Weights of a small transformer language model.
Architecture: learned and rotary positions, no biases in attention or MLP.
Each number is 128 + 32 x the weight over its row's rms, rounded and kept within 0 to 255. Layers, rows and columns count from 0. Numbers have three digits each. The size before them is the row's rms in percent of the matrix's.

# down: layer 13 MLP down (transposed), 1024x256, rms 0.0494, rows 722-774, columns 0-127
# up: layer 13 MLP up, 1024x256, rms 0.0493, rows 723-774, columns 0-127
down722 095:128135107143171116129160120110134113130144116139123149183165164138146046166116201134098106073099137124126145131152077057126102142135144124094125082146122218103167065127112122096122169034168155126132108143121135174123138131227136142150099135081098164117156108149072121107125101129170134089155128112144173088128182147134018074119160159129130176099091083176134102098120132097129081153174
up723 101:126146105154169111096067133155074196178152196147095165141095136045111118160105083114091078081121148047183131168117148124148117113075169153168169140177081202155064115210118194102150114132117053157152089120135157086153088176116175055099105100181119121109085116136106142132136146137086112095110188148174136134112081154125111096159107138141120168104141166127156143148124195076109146151154
down723 103:136142089164100094085123187148170093109077176149142095135147124093137133170098079116207150147148110142134128129171129150122148109143131182103156151141127160125105088098083161135133069119117148170091099138139150113153135079101163110107136121162167082140100153194148121100121113094161129097099109162159181131075047095072085097128156119132112144145115151112150146151149100113146074060108
up724 096:163189145103123163110177108122103182215138149101137105116117162090115148162192093103095066142107160143120109096075118116174126148139133128129162192112112120165156121105121168062167165105127096177169124104111081078124129148163144115157146192122130109109107167126146142104151104122088188169154211133102107142121124148158079115117074154104099090184174096148130112104168167037143100136121
down724 092:082144139124112155080131076119135146144139135135125162108153145184122145082142129139125148150132114129138113112079106105156169108186173118130094066104100193092134157078097121125078123109141123127148073132174120129121102101144160086123094119130172120153114175124105082192125142122122116085171088124138131208071083164096128107111153128103104163132101083142113117114093188134176145179156
up725 097:110151141140059131132088171121125087120095145135108169093070173128129152148125165102132125107134127094103133160121145171129165124118161178114170149139175094116189109150120123154102126137085153108092136090122110134153133162161151107146112150087094159136127166171105125152139106082136096133169155143045119095195161101142165165122102139116106155123110112169173168150085128141151088061133
down725 096:068146153188143082117169111153121065225156140137088153122161088160146086099163091122130088121132173133112069110103110140136149171129068088152027074098100169125145134123101129111150132087176119108151173138136144164156165111101093213142083063162133096146151123120122123171127086071116171140135153106161091149053113214122119091072130095082149146109103133135078086140155119090182129088116
up726 103:122095162071154123064147110119112094094166123135095150127135150126122170174098127128153170126122118125151119153114081124149144150089143127072148159122129153147125103118136141147141120097077075150177160184158149099191088112136166118179135108085172126111121049115120133143146112123147109144140166136061091116065133142122145123103118136117129105155127148132124158115141107130124099135103
down726 109:144136126025092086134147063059135217140110109121101130159103069170104153134162173158136115097132114151120153074124154099098145112159166105170085132152057113127114135134115116075087105068153142128076127092102054097111130092142136091144061116138125159126150162107127123072177162136134162125096127133103111123118115160127094158154106120164121169163115169102150103165085167177135094125130
up727 096:072145094159101193139138084159127137150099097115097140094123084097145061116188157116105150160122104163133062160105136114151125117152143142102144119145133148173102132116109111136086110096170160077161159142071162102084116143127122179086132108099133036127126184175126089174173128133096079145148153136093133161156116170134100144161091136126192179113096150147120131150106064100141141220094
down727 102:144059121129132079115091138148102114202125091150119105080121093195120098164102114139148070150127105106084161119114142096036160191120090080106102105155135103106139119176111106084194083158125089110158104154105107165139163178116160108122122084067090078086134155135133164167102114105137148141148134148102144177095123170167150171152083095063183204113169107140138126120084154129063094050085
up728 096:113150149120204114154134198154173120085129156134143143128185151062147084128131143073129112140120129144102114123135101181165181134123180088112130103116161064158076094171144131139156089224154110126112112077110064072090194168119225171081094118172183122136109104116158109181184146132121109101091137117103180129136132120147106139168134171143116183154098105133172105112077128154174150182126
down728 088:146069092100081131063060083227116097123185140175133075115171143105109125112163115138150147088123169135108136209129151059106123116112148129107087162143109144091090141092144081114114103238115080102154131196105087187115063111053095122151113142128140176094134162158152098132102158115112088117107113149101132173133110139084132088169113042115167109120121093121165128141097062110107175115134
up729 094:076141127170179110095175109134130150077112152102095084118087147098147066174142143091075094169173102157109129157115226067161076139146149152119134127121126085122136179130089114123196108132163092209121125150169186103091107158100106135131131091127125141086137175123189136143136189149153162157102103132105073078137103134113119116096126144133122122123173078161101083142144109067164153151142
down729 100:096117132172130081128130129136126134133135123082145138107088144082156160092161098124208178135105122156111101135121118121194099162105137148143172144127117155083140149202120148146156154088103156146101128109133080145122168131122188134116090240155138118106130103155103152156169082126086093072170117128134116091141120109139169112124169119117131101127142130160121088100160192137055097173094
up730 107:168121152147116101176122164095116152138123127123162139191137083173130075098179141118182056109097139099141108156146144147118115163143122185118109138146100121121109135119104104092156152081135086072150118111172163121121121162169090050134119173136134117125095170200144130129118167134159128140118117125109126180098105133181174182148148084142093104080141166173121087150137125175073112162173
down730 099:132116095160097172196130131162088075128110123102096154142187120172125124197076114157157144134159087128143183160128114173130100078179182106131146219132127092100117077152131147163101109212115148107127168108119110139084098100121156090114121103135119113133142101096128088108138107100080157139073161108169103120158111076132164125135138137162105154159191116154121093100139107144136063086178
up731 100:140180102165090098129093101134145103164111119182133133105166142095089174137114133137102075116175166134152099099107168177086104124142194161080151097156136131117136097072145119170126168121138152114137164165127144107171147157100140133159102127168049133107153116068140124181127092184135121136110121103142153181092098154150148173140122081091109178146142101110090124110070150095169154106154
down731 099:095096082112128132142114180192165094100109124104174137113096069122157151125122177067161111143142057155097120074150108123109162088147139122155150150068104120120132106136082126119108083106164133130140153119142121104137112130108131109186108143088203178117214082045130079112126123134158123122140211149102148101154150158083198147086180164110140120115150137103093090131135132123119088165113
up732 092:099133147129198129152161165166093165161149070123138168174098123150132138092117081120121118134142147095098108078173140141151091112150177126131140172099128066172077163122151121134168072084122196189154152109137146070155160107126095111127132118138150118099148098114090175134162104191060048114143112146193161137150157093090150140099120190160116121158119170114103077166094100163111136156203
down732 092:075059123148129062129160106113130094121102102112111150062097132110141156156121143096079170078132132178114146161068154144131171087107128133117149114136098200149164171141121120175120087135105146169117112109134017129047162114191112107136133115188124189130135140155123114161101103115205120163108158181100168114037175137123167148133161147137165085118166121118121162123147193146116111097123
up733 110:086087191146161158189131116161105125103086125178080148156113147089135119192088118129120184146124124133138116124128107170133137056127157054071165148110150157181097126132176117141160109118105130095189186127182119131116193174135125095114131118142177108077175135155114146150175122131146131169103138171137108160118057128100111142056128100189108107067074146204108154082140116164111176074135
down733 111:154078136073099107157120093151115098090152112151144153174140074136101122116105100155129115144087136103084130110138106133121128123092163146103137166126107122132121077036151136161130143052133128131119165155133069089142119153168120065147111139178136079107080126089077182121127161133148103139123162062100119202086136089134135133145116116158098202145173130085136094085175104082138151157095
up734 104:135154097136132132151084125129151090095183092155092092151126144106160065116165125105112116073158125142178132087110144092122095086116103137146124170124189124153093137118133099118112138100118110135128120157070139118171128121158163136125168152102142119193170102146167127119168078066144120097160135134117185151101139227158122149174146144124172096162149133117088068128112099155116114102170
down734 101:132135093142132109137115150119107142161115136136211117073144120138130065093102137130119053109177139134121129105150186142088219126166165132144129093199043141145161119136120119122133135114127117125142120138102147149114130168137123135131119076135154095114090132069151126108092186164086153124101121116145144150126129000122095113042161075091096154100081142086159152178123157151165116140107
up735 093:165091052119180135131118125161152092182127133090113154168087152110112118148133113154107128110110102189138090134180145116125120134147113116170155149107076205115119113165074063170134162108172138149171131134108095077166123152189138145107179107089147129158169121153151090115111205117134131127128122193113141133191110079123127105115113083129129104159121192117137081102095122179134077153093
down735 099:145146150121137133105162088136148160115146148144116139123108082115178129095114119097181131098112135139071119096074079145208111107049156157079155142160144102124133140123109094055111139132055095114137130161174140120105151112109088130109105125122119162066098143101161115167079106115134167084126132062137168136100139175146108147166127182157096167137159137107127180138166123112138180077178
up736 104:162086105091139176106062071194061094173056126186079149107112140143162119128141130153116097138127148106076138147143143119117114136126146118178137130118114122182088140142120157080111139134162121128132111148158101099173098112150151137091167159123096146145106152128130093142121160133087151177148186171139150108062131104165153194119129104103118210114101153151097122112062137162212133075120
down736 101:175152099115124153063093183061145181150183111185128131157109093170127204124137113156129124113158140135153170104117129126156161164140212097160095118139119152139137183103136148115155109108097162109076137139161101133154077118102130104159113097094075122104196172133144154119148147141122110141105157100123143146085179112170106121132082086108162166101135144157118141181143081117090145102108
up737 091:172193122146109111134133156128134127188146131156203126162164168115185141126098158166078109119113118185077160152167089127120106167148186201096142131153114141094167149117068118125111118117171129144150091112161119176111184219080079113086144112200079086104125135146121118113100148131160133127057151119133076150105116083138065067093172106083084106116140138131141117124081188117137207071162
down737 093:150180080139118156116122145134155132089134127120106147123225202100083132126156126102141078141133132137149094138101136155148128082103121130158166138093182123101099106133141092109147156149146147144112097112107079119076122103123125182136075150139145208177068068133189072142149105164134129136168134129165106138132106120121156180199092138162120169081174092108180147043144131110131119128092
up738 103:163141110161163101144125118077120160121057120086095137157136079090104098142098157139164127125171093123184136130157108203164100130114121126089115148199133077137155140129145118138143156124167157149102115113159139133089133110135154150166164180188146082125129073128123115135073113118135120107107171080073132110123101038197121191188195113119142086168137125078065117093186100141152091140127
down738 099:127099115135091123067111081120140101112149141078093140133086087176119041060114150139145127164126155077147073077105095148091146048153120171187129138170177130107144132102122142161089148107077169098167148145142122134127171121144076149140115161176155112127101121123148131086078135146116134064190098159151192170119135130166100116142104091217135150148157092126141136078153123151140119158120
up739 100:131094110104100112105109114191096108083156149188144159075131185087196146141163153132088090126158143198173156141128164119169113146109131142133160122131106118138117070138157127125069138101173140123115145115086113122103126179139082110137121096171138099126138168143170078138156130133055131141097138118154163130139079089100131145183104215129139169073049061151137113103105150142080101176106
down739 100:144100116141094170101110220138111168150160075160081141119156162130107111105116104129115157108139152120132155121145106114116140129096107124133109199141122160108121159185147094129121109139106141126110156171130120120162153110093125132112115087123166121084066088118078098115104063109096123110151140118111078124120083131112157158151127113132107154141111119107135148132137066128163175142178
up740 099:134147106202137136126083172133114166130149113094090123160102159145128103160185182073072126119159095156110127089175119193068131066175190116157163169126138092153056133134192142115090182126090122128189171136077170166112111207124128128105117185086116123106132092133128120100160148144108125098112108141160135162127168149107161128180159179118161107153179088131091185123083130143145082121133
down740 101:117069113149145128122147109069215111123101101104217139098187091066142135127102122181096158103145192111126174173108082117130157152117118125165127139119107142071109067138132148096085149037129134146126128119124143114112126113093111144135113126130175084155126168149124168126138056100134063173101157153122119168161102053107165084130118146161120087139151191158156107255098197157142105121138
up741 098:106131085141088138109044124139140144133131137143132092080147096165160101131151131146139101130158052092198132135045139177117051162118118041142092175078121135181109153089102109128128039142152091105143104128082126120209098160168164117186150106135185143110154160134135123150164176171118123132151142090131138103097169142153171132122142102104202125151144112140168084160097129136149135064100
down741 108:161136123138096118203093110134098174081173122084108106097129068088119129108148086063165076174116152087147117138071109145156109141169104099132061174189168169104112132174118149109149116107071109146072078145138149134081149079106129185195116137147164128137145119156120143108111076179137107109181120120118175144093111132078185173116101138127110059120072135120139104090151137099141153114149
up742 109:138123151112109135081103132174166099125047123132151145094112116116122100148093146105110079125142129149080054112146111106097082133116082182128132199149179127183169103126158109158103121117168055160195129122180126112136165121131117151092153177079155169113108116114119173104126223129132157104117169141121151108091097129148088152137109132135205109134149161130108141074137140143163177143155
down742 112:092034107100192036144105079089131093160150139165121106149091108142130139134112106099147084119123152074194135137123110095109096175134188168173147096156160113175067131088096170158135105117106142137175139129180170121126125086146165152115135078097130128185143131098099174123169097163109171139115131075125134120128098156136091133138161149130145109150107094096144124118156153126159147174181
up743 098:095141123134156127083172123097079167045119120152121148191138190188106068160146142119128109138088102130106138192121116097159132149149106129160102125095113147166156115117143167104104131142196183057182191144146061133145155133110163157170182127083136143122126212057154127117118107148142204153099145109131153122124074132100095187098113130118096067090117094113135116139121152105205065127118
down743 101:132099109138031155086117148153115100160147154105182114098065159154109154105102139162116141133120157143165083131100077157168130157154129164145139129139130161107156167083128095137152110149087126160138113159088124138087149114139108124088066103142117146058128115133151090099132123100087077092171069085140124128126135093026177090142177207153136150156146122153170078072109184126100182228114
up744 101:095148074126146127053124110116096178187147084144117137049121156136101161077142133079178139141151116111078113093123106126103099136186156139141131170100140126077148132130117152099183190117122087163206174135142113113140087162129142158106154078130205164159135180131150139106147129104113129109103114128120081123129145163179089145104055131180137138176132097122168119159021065111195110076120
down744 096:150125110107116155137101101096043063104109081099108156138061140167098112097145100096104101192111172105114116149161155162145138154148107098150119154125068090115176120142129081139092121106121134123124127131196089160152134137104170106106096148136125149148137121115093136143109119177090158168116097108152109157112127085127064145087138145193185126106118186137151134145155115163123196116180
up745 100:092116090138126136117088091112131138097111119157112103168147172109139132100120168098133078162143101126119125146115101121138117144122144107137054159191102134082141139137113142174099168105112166140130099110199052210071149187162100168065103116145150167134100127145156091122170126122103156126147094076107084092158134153094136113142109141117139112094143109110153184087156124129135119138089
down745 101:108167120153106145170160122118175113185120154183108119135089155099123054085107144109150166101133129085099132138149129122106111102130159161125091086123115111172102179041127128130101124121145080076181127132049128152122138132170097088100113095128112135132096085190159132182140119169103085093082173150098142072168165122135103138127169172128118121139121102121124110176130123132060041102139
up746 103:159123201094134101140076116108098176125123191146111163129161152098152140153102154111118195138150110088155104168078113201172064111107108088198097115130133166207146128223137118083112072152165127115169115115108112115182153063163125176150137140114138126109118093154134166145108120053080104128134150107125147149115144131126090138107139131100104165173119142124148137131090158143082160160138
down746 097:126079084115146095163079140147082223120111123106088106187143115075123145134109116112127140156138139122074165152187121093106102112154133150115148140095111112037125161090069155116134138175118086115126185163167161087147128112179172121131176114077195143104122189144140111139124112118184098198150164144106133133185122159176114114123134180129098126129126129143154082120123153090099093141142
up747 100:129154162105105058115130149109120136187133131126157140061162092193139176140115126148091105182123131141162085090093085128143155159094111139075139171177078080092076171099117111074125126172123174117087096178142168108144134167167119138084066133155148132163070097123143224146122121094103097178132153144087145116127152139117135121147100126116144116169172106086124092128156158086133157157110
down747 092:126136133129147108163117102186111191102144133134092218161197155074117147096159144165101143160096122119084114125145078147196127113119047148123064154106138135127193122124158133156127150107171079132091181158144115116125167056222125150165130155198145064096104146105132161135152103109121096114143134109175156117113093123134165139128097163096087145120117116141118072153106107112138098156159
up748 107:099147138167075147118145202116111168108113138142168154110064168171093074157113163118158083127152107054128022111143117187147141073095145164105095117141125067096103116135141155014124157115169140181144121094120122178132167120135140131102157114112133137089128126110145128093178100118135155127156152153090124105103165146129167175119150111115157139081162138142110173167173031085128122205130
down748 108:066140114141159115075139095101128113134118188090053157062148130137159154096155149146152153137174096074176140079091111150132158154098199123161129158169136123136101132106101185144117135113073152104162098170169162118109158132173149220071192122126165112152106191142169090117069139130090082132114162119101104161118077218175146145058137066106138093041089122168132136147109144091121151164158
up749 115:094124114084118124064053127106095139209127151119104091159091140123093078175135123156157135107174105152161143122118149124091219105092145173147123071130177106158141137175123100149141125119069125142131105137166159107127159096160066140120175074125134133153112084081153119109090101152169156135149125114119164126148124168152099120221123092171090124098147075153086154152081137071101182133090
down749 096:094111160090095070151103131134133122128152105147161100122069134111122103101098121183097120062110087120145166197104138123148104123181082179151120123142144130134122082070163149135171185098141219130131131074142121134098133106099119118119110188114145126085141080085141222081124125148128123106093139156120118192100143113097080080139066117073139137223161101139074082099192129124149098126116
up750 100:114164094185140126143095055107100118131154116144091144180109093064086189130107168149131140129143123112099093088156150109172080171120160142125147106100126147103093140103091165123146158152070112113076170142113138126199142129128145103085116132155156124094185054138139109159153116145146087132095148152116154115134071091094155147126112131165180121126119146077086142214087114148175135125128
down750 100:119120101025145091131079175134101126178186155135168087126114140170145127120182086170090087123134157143101149120130153114171112121115119105083150121111142123107130133153117069117085118101169181142136106173105119143105097105134128195141203131170081085149127123107149175110151176137118147126069136141075076125080171212161162108113088120037137142084136112114122121129158117178150174150182
up751 099:119121143131138098129170088179157087199097158108143133133074110092118113168150162107152107113197134164090133104147187096141117116161082130112162106179173116093073128112148089083111063123151088154082129124177135130151123117144100205143082118083144111121173097121116122120124109106150151099148093108116057056091120168201143161133132110107082071083108084126106181128089128123211182126169
down751 098:194144187110180188084141108073116120161131139109138113164126102133104149140135101127130169162156137108116158148168104106175127170113141108106047105123155126094143130193097092171159104176111207161184163119154113131164137093125061124112099118075170123101084070181114111149190110102105096124173114150118115115160120163118111160066065099100102100095151151150175088093136169114105153112089
up752 099:115118137104129155128149134119123153195104090125148065128145116139117115122166095115169136094125095135044148134067149061104119145129101118038161108162180174120169154109094143075169127116101086149128150069118162103123209154065157143158136148135142167094128094168136143085115123086147090165098157074125077144070141129124118241123144130101153121138151135168116174190139124139107136122071
down752 104:134127119193137137135162113111181097109100165213124186176116141090110112112136129104131139155136155133122207073125162107135140098100116120110126130172194141128128139185117116096112113120171088076106114108117137187116130114123113106081115113127101158110126134075139144106118101081134067148178085124109148082173132136158149089125109085026150093171155068091050146113159139146148132158116
up753 109:104124144111131177055151087158110097136166117089101090098126146093213123138161098134113119139115187115108221103086102145104100152089120159137165121185115112084151138148104107157180124087178132109102172076117157148160140228174098143125147117136166168143156117188103094163068121100127098138091098120123128162188129067080136099145056166145136127124130107185191165142130132104159095049083
down753 107:127109134088138142131139096081092128118136160116129093130098119089102163183130080108151147111129192041132102134107102089104109054081145156078133134123113126113164135152062073127111119097110120176133189124142134136153131174150119150158166085173099158170125107084079110153125139150056141116139113130165149083149162138090179100094095124133079148133122148159157115151190097104144083080160
up754 094:115114158140113166112137175182175156098141115173085133105131161134185102152096164131086105178136186142138124138136165140127153120152054097147159079153143100187059169138047126104206081140114117179177135106083202087132079165160157080120094152159159142134119126145134090220063141173101140077120086077099119133131123103098164111193154149116128114156212095067149104192085105095120109144133
down754 091:157093112091068114173134199123155131111115071145153124128133045120156114116083106148156136159084160145130124192099178140087132136197086128180094142152115113083130177061077158172073062156150115104154152158114116127115129142127149134140183128102141082147078096104144133123078114090128153043116034124113177082140150108106068154099145142114132072177158131130210143128138145093113069079117
up755 103:056143122148130150080156079126118164126124176163167150133126126135128108120167115134161140189123144088158099165096152122078155079103142171113121123136123124133125072087122045097171120099111106137150115131143099062115130148108125114159102050099167112087107154111097133172146180150116173163133136152120146162179069101150111160075179178096166114132104140105129170096087125136154165072107
down755 101:063112155134144204125079141072137122148132120120091155117135117156147096121073163079143092129092163173122154167128122198108123120124121123159095133105086170164041140152094155096124176115093137154120127095115127184122133195177136155075108166185114150130092098091169093064078132162154084124153133177107079134167128119111093098116131171157151105119136162184126114124129142113165109154135
up756 099:061108118138141161069150136088090067149083088124111160145114098118111145183099170103129110150143070047192137150142166109154139100122128167149187123119116171220158177096089174115120119110116102125115184101086104151081190140180126117136092090123133133128094139131102110125150164110136135122104069114076089090076090114100130126153099120129125136197121155141137112146093116113096160140114
down756 096:195228152161122177116172195171109121151141152080110149173097145156116177099103072151148106158138161174115118090087085109143142141082130143094105103157124140135159114142160143150112093133098171111142160138099127103128135140104127143135131090122121123133140100153128124082062152158146159171175097117180117137127079113116133111113151131139120115156147150074129106146150080135137141119144
up757 103:134149185151108136092153074064131123140119157142138091120144120090128160146139121071150150132106146141123141087153140181146069133141134105116120119091091111107062182096156140193175123097063119082186117148175127131128138096137188125112124153106158122101105111137143136111134149064146170105122114177133126166123118121158121124165089079132107147127197155099105144103091193132122153157161
down757 094:142142058141157173161136108147169099141109077178117183178190103139075177099088140125116144130125150144155129222174124073155181186162135151143168150116119131098137108188147173141112157169166106171136144150119143117118085171076100124152141136169111100145153185120126173101167179132136130162169200182164090153112119169160071143127110169099102162097116131102129124110129158136142100116085
up758 101:126135144072116087092146124176101110145075183172111133162139142148103101141066153162106137122219105130097132103112107068174140164115118121130188163110131128060168123124103165120088131116144171111179076124147121169153136134190105139056104203112147098174112098174155164130113125126191152113109137097197186123179124185128132133126152089194159087118096099192113164123041179103111149114120
down758 097:140116095160083096140105120170112135163142191104074149121145164158123156142109152167112127166100123129118130208190127141135083179121161135125118080042167123152064103152111102134093078138116102087053106122117127116094138163130155168110198100172152120127114134151116152156133125095150112134118140076163140128121184116125108128124189146081048088116145080114126082155123130205152128111175
up759 098:139179123047136169081113162111087104181175073144139120102166179095149166136142123046183118160128125092181091146101103154154105123070106131170095133163103086095081171160147120094154104169116117074161115128141163115119168124187124175075149127133096150111141166143077148158118122084147151096090158151088060145102088093132147172140163127138147138133142143144147131155099121114095103114186
down759 099:130096155108130141184160147178173103064124090121067137139145110151160142176072178176137094135092160130101163126154096093070100100111106111081110145088104112151049062175114133136069168168159176131104184146068169097128094119134141123131112119132099106155172047126117101149140141159162115202106116084140123160137111152157162145137124205114198124130128125082056146099133131123125106190145
up760 100:101126097219144123153139123142136105109068142089110203110130107145098046129102132113092119088104103162061107094131108113131105086127134123176088091196091083120093096156127139135146147134127140164140160128119089147111155116189218155141181163142107133104173114151150143156119161134125061152158109145224138115113160077124170155179102097107099111150140167114112114113139120149090172165184
down760 097:067149049044103139095179138105170140085139090168114103135139101168104083142168114136116161118111103143146146150166137113108126128191163120083135184087097140086146104116144178125151114144145110071111149136123126139139071125124068136110128173083158130131111176126123168102118130156067177207128165169087135112165122079093153148124068147135116101111090134118163136132096161137131148181150
up761 104:142102077119102141135168064121092090074121153099104164082198051124113127119159159130169180091134124097132122150174142123082171096088094153125197059088095126136126167108149133133116085097173138060169145124202121171127114117093197173111122147117102118076108066151142089100085076088143167150127119134095139143081148154152150119139185099114142109089083088125166088148119144107135195166062
down761 101:144147161128144085034087121141146169129097092121120173087054201092110131134110125127107066201089141167138096067115138181113075167151184105117084188145155170116071119139062126101128099192144100148145141093098169205103151074099094110139151140135132142127084117064120197107134144105127167125132137155109111150151144123102118118112098174130131128187196072141078214114145106101141104167119
up762 106:134085109169143139121101123136176079119149103141115105131126107137086165075122100199128183066169121171087069134128155161152158150096146066116112198132199142180152099106138096084079169138130109111142161131140083119150038123152105101134157170130148122144142171109088161178120100118166116099133156106145122153150213157136164172173117096153093074147115115126164167090200119105148064118119
down762 108:158161112145127144105114091108089101153131159187087145124141060147140071136105156092130105155139090174174113091106138130154179019134146132158081130104107127103106145161161178127116172130083079100192106075127116085100111149080104155108095126166110110083124146173137124133076107123166104153042130150183115149178099155124141159163128148102064173092132124216142127105133118073074073054073
up763 099:166099141141116090126144107110139086184110085141082154168110139103126217167127158149117121185161090112089128102084147131136130179058112187142086107134082148086088139138090124144129132152126100082051108152054065161194127127145191108133119150090155115081073148141143106087118168100160127085160070109093136166067175096150106083090157067115157073077092102116119130091121182103157087180107
down763 101:172124133075095136086148108093079206156134112109124131087112147169168143078118133157143168116127146108106088153120119123129135125146119181120218148095169112147159154110125119129115137116162130114107110065129131134092170160108134154125101126085109091182073127131088138133084156132116125147137101204131088136122142129106115189096115125131123158125161162085137136117166083092111133149081
up764 102:069110175115163150057080090137145166127111172147130136102131118115175092113122127134128080079105130113134106149134131170177117130087132140066119153160106118125138145157139123115130120174166149095112137150114101072148149119138150037077187081105148107193138158085130062124123105208136108080097201165113137117114177092113080176064162131144150167105076118153127130171069115167091152094098
down764 086:169140117098120134135164110096179102143178142158132103160123091127087092076170180149154092166201135119126100162063135157152056193141107184147142096118103169168063190172123166179101131190117144177101106160147103122140089183077144166125075131170144127112162120076084078125157115072122160113078091131144041106116068141107137067139140104133128100135158092146199129109147113169143104145161
up765 098:102110178148113141142157132117035150193092107126156155191178169093085161199112160153118135165113104200150118126140129125131086102128148089117178106124110115120164073127101118181148200129134121190135164101079135138103136126091167141071144151141087166047137146136108136124147136198090135106126113089156122094059150112136114099169137107165149160074136157132145077156048128112111144129161
down765 102:119214129170133116111108119141216185107075189119127163145087120135124145111134112178171134193113181057115085146125122124129099142141146035174137186185115162084129123173132109140123123132169118135195151132102114155144118098163080163158115123163143088150104113174106110197174045102092101164130131150139115046147147137158138080058122088110103083075131124119153160111143133077180138104151
up766 101:104154072163137170113118088110100106122131165149142083149177168110218094130164088164081149114096129087125164145094090143112148107107089140080128182160142146131171138142148138108122107117159120103182110128134066094150209147128125150136151165139117111092113168126095116146145165100135096147121111148112103063158203201079170161116098118136128114166130105194113188079136138069172168026105
down766 092:063076138189105145136105067120099116055153179163148168137066083147107099077121127153099065183199187152159157107147101129141145168108136126128115137080122120054127089167142153145070167162179117152133151133095103132107160107178132147119094120157105174176122091152105159110084139151141124136103067088143088102113097123151091089080123117122212102117193146086129116100135145106139099185126
up767 098:123095084175171159121100125118116137118188122128092176141125122136145127104160095127089152156076142133071191127136160127162096128095129167174077079173128129118141164165047100147096184131134171104167166069107135131185110165142137116142133148229132151156125141124145111125027112131116068182128138097101076160170155077102138102173115145106133060124112141212213145131091129048119115092108
down767 104:147107117076128115066108124122133136129118101125087134096161142150162120121151162151181110162146135176152154162102170112122112120169084164174102108122120112127128163104167172123052166136090164162155163116120181152130092178144138164187090109180211152148181124137091193138118105086126144090165146078129104144138137088089153082118147123126080079082096131114167171103124125138165115095140
up768 099:138094125121152102114163105152112092143046124062100138164117109134196108090157129094160099163115141126128182142089096169157176114108203144054132153096177081128107105133089160154136106159116153116147128134155139116126147128082127131108111141115147086172094113122112143128138127143191117107105149116139179120128124089108183124137141141164138090138119081082108114108150083172110080107123
down768 098:097153119177140125155092093154196136154171140125167108145140087095069136184102114158128119123091113084155158190119120075157090137118108146134102165136134133176130109133147083083124178148187143133130099088094077153160110099146118047125070086133155192111142123132168097163110162082110133154133160168179110144125165156129068070135158184151072123149119148129106086149103154082096141227107
up769 103:062082172100186139140132121169124110102160136098202165167149127103122135095192125172119109121045124140153107100145131184161143103150136140161161137105089082117097118092150156172105127129135106108183156113152121175145136107148137081156150114159141132108148142122158155124107085119113116128158164155113165166140169084125108081128088149084115184113154120147100089157172155095106119140095
down769 107:153165130129147110180112158045085123119158200140137157158082131152145088124176169131130105171121157136183113203100100140063147065120136139119141110143108118075176127146136133110130153078151116125126166161082115160166164145071145101118080053157099147157148108124151179081112140170113134128059170097093085146123152097134104125119220106165128086095133135151104090111115110145110150099147
up770 101:137143150167123131117111091181124132076084167154190123112143094071058140090146092153203098137080142170150197089136091139143045164145123106092086142169098172042092082094167146097146072140107136072164111138091122179138146120118094123070150141221116123164109097156095163101159120152159145159075093116157142133123102113094121170129086143149121163120060154143090116120099160088147097139110
down770 110:162126156152129054154124085146087094089152105145115118149128100100081130128166124124137111151192086076115137153148093224156146085157170083098085131230166149058145181129112219158087150104162165195185138153141152121116120092110173129052128136128081132182127155142121187113137129125089106092168125127121187165127138119113139099123158186154102151112140138158140154169078154083126175170095
up771 097:191114130174126125142155147097134166156186129164122174144129111172126138099132180073131170114155141090112107142088176119055100153154082139108098187118059185074115061157147166119138109173171134110148181096158138112145154137112161183101117114108089108157125097151201092109159136083150113119163120122148107123164090059105108186098106095091166136169103085152117209123116166130047149095185
down771 096:160188175128155095137173122121150167086074055122081112126097098158078113057134153130148088193141137117139083155063138113044137081087142136101133151080154171196102098153125146137120161112151071176085171114136139099133073147096138118142117180103111129120145124068113147150178104206109145122137195112100108142175189135109092101128107131194125109156127119154120166105155178112145140102105
up772 105:074163152107100149137161116131237126121124147155132189088130136157106155102157079104103101150118130143090183110109145185110113125133156149109176168124098160213146117090147143155129115120129088132090133142115059113141143076094158133141173125102108163117114107094132161066113141151139148071122167115128121133143095143097114209092178133121125131141137155096136162154077132120132083106147
down772 108:101150157100173110144219081211193102139111146117097135121152101124160150147071154099142157103125046105179075090125168142169185154094113129087163119173096105135177115100136130093143080113167081129126094154192169151112157099121139135105132162116107086131147112132155152126103148146131044118112129040139109123134152099178110167135125125120093141135137138169136084129082143153112106042169
up773 095:091085070113142170076135137125086108160113104113128091124108149088121089168096143143130141138134114083136151173098110078125115175116137164133187140173131126130085127111137184108142122130155109144122135145159096096167122120104096172131121093173211070138121178134093169124108074101099142083136125123135138104111121141091101111114097136161139079122145124119128196122162129114116108168119
down773 099:153132131087103057104128121101099169115124116155102179131070135157119119089186123075153145100130153142087112106096130112144133073130129055141130131109140117121167146184098117118112106181175122132129115076084119186171177164122081130153161159080110190063144099101131071140112208164157153114119170070128159149185115164192181166137178135081103157156141168139093109163100155106138109131109
up774 099:164099120150091136127118132148122063129171116144108127142176161114072150119129166112139151218116113145079115171155151130140115131083133133139080130164110136163097100122176105146091132133109128134128147174168115091156094155195127060092145124149099097116100124081128097122103147102137144128124081113097149135070170151142165081141110144118140122098117104118114093113140077126150166105210
down774 106:107073141177076154064178186099146189089108094130137114115137164122080162073094121126155154070130131082150131089117137178100144094098137185141132153158135131106144129169136084145143117114122166110066139159110091135106148103136136139091097099111116117129097100170136110128161135122130150082107154134179118133160137114142162130089111159104054126143193117093104140151087114150136108145099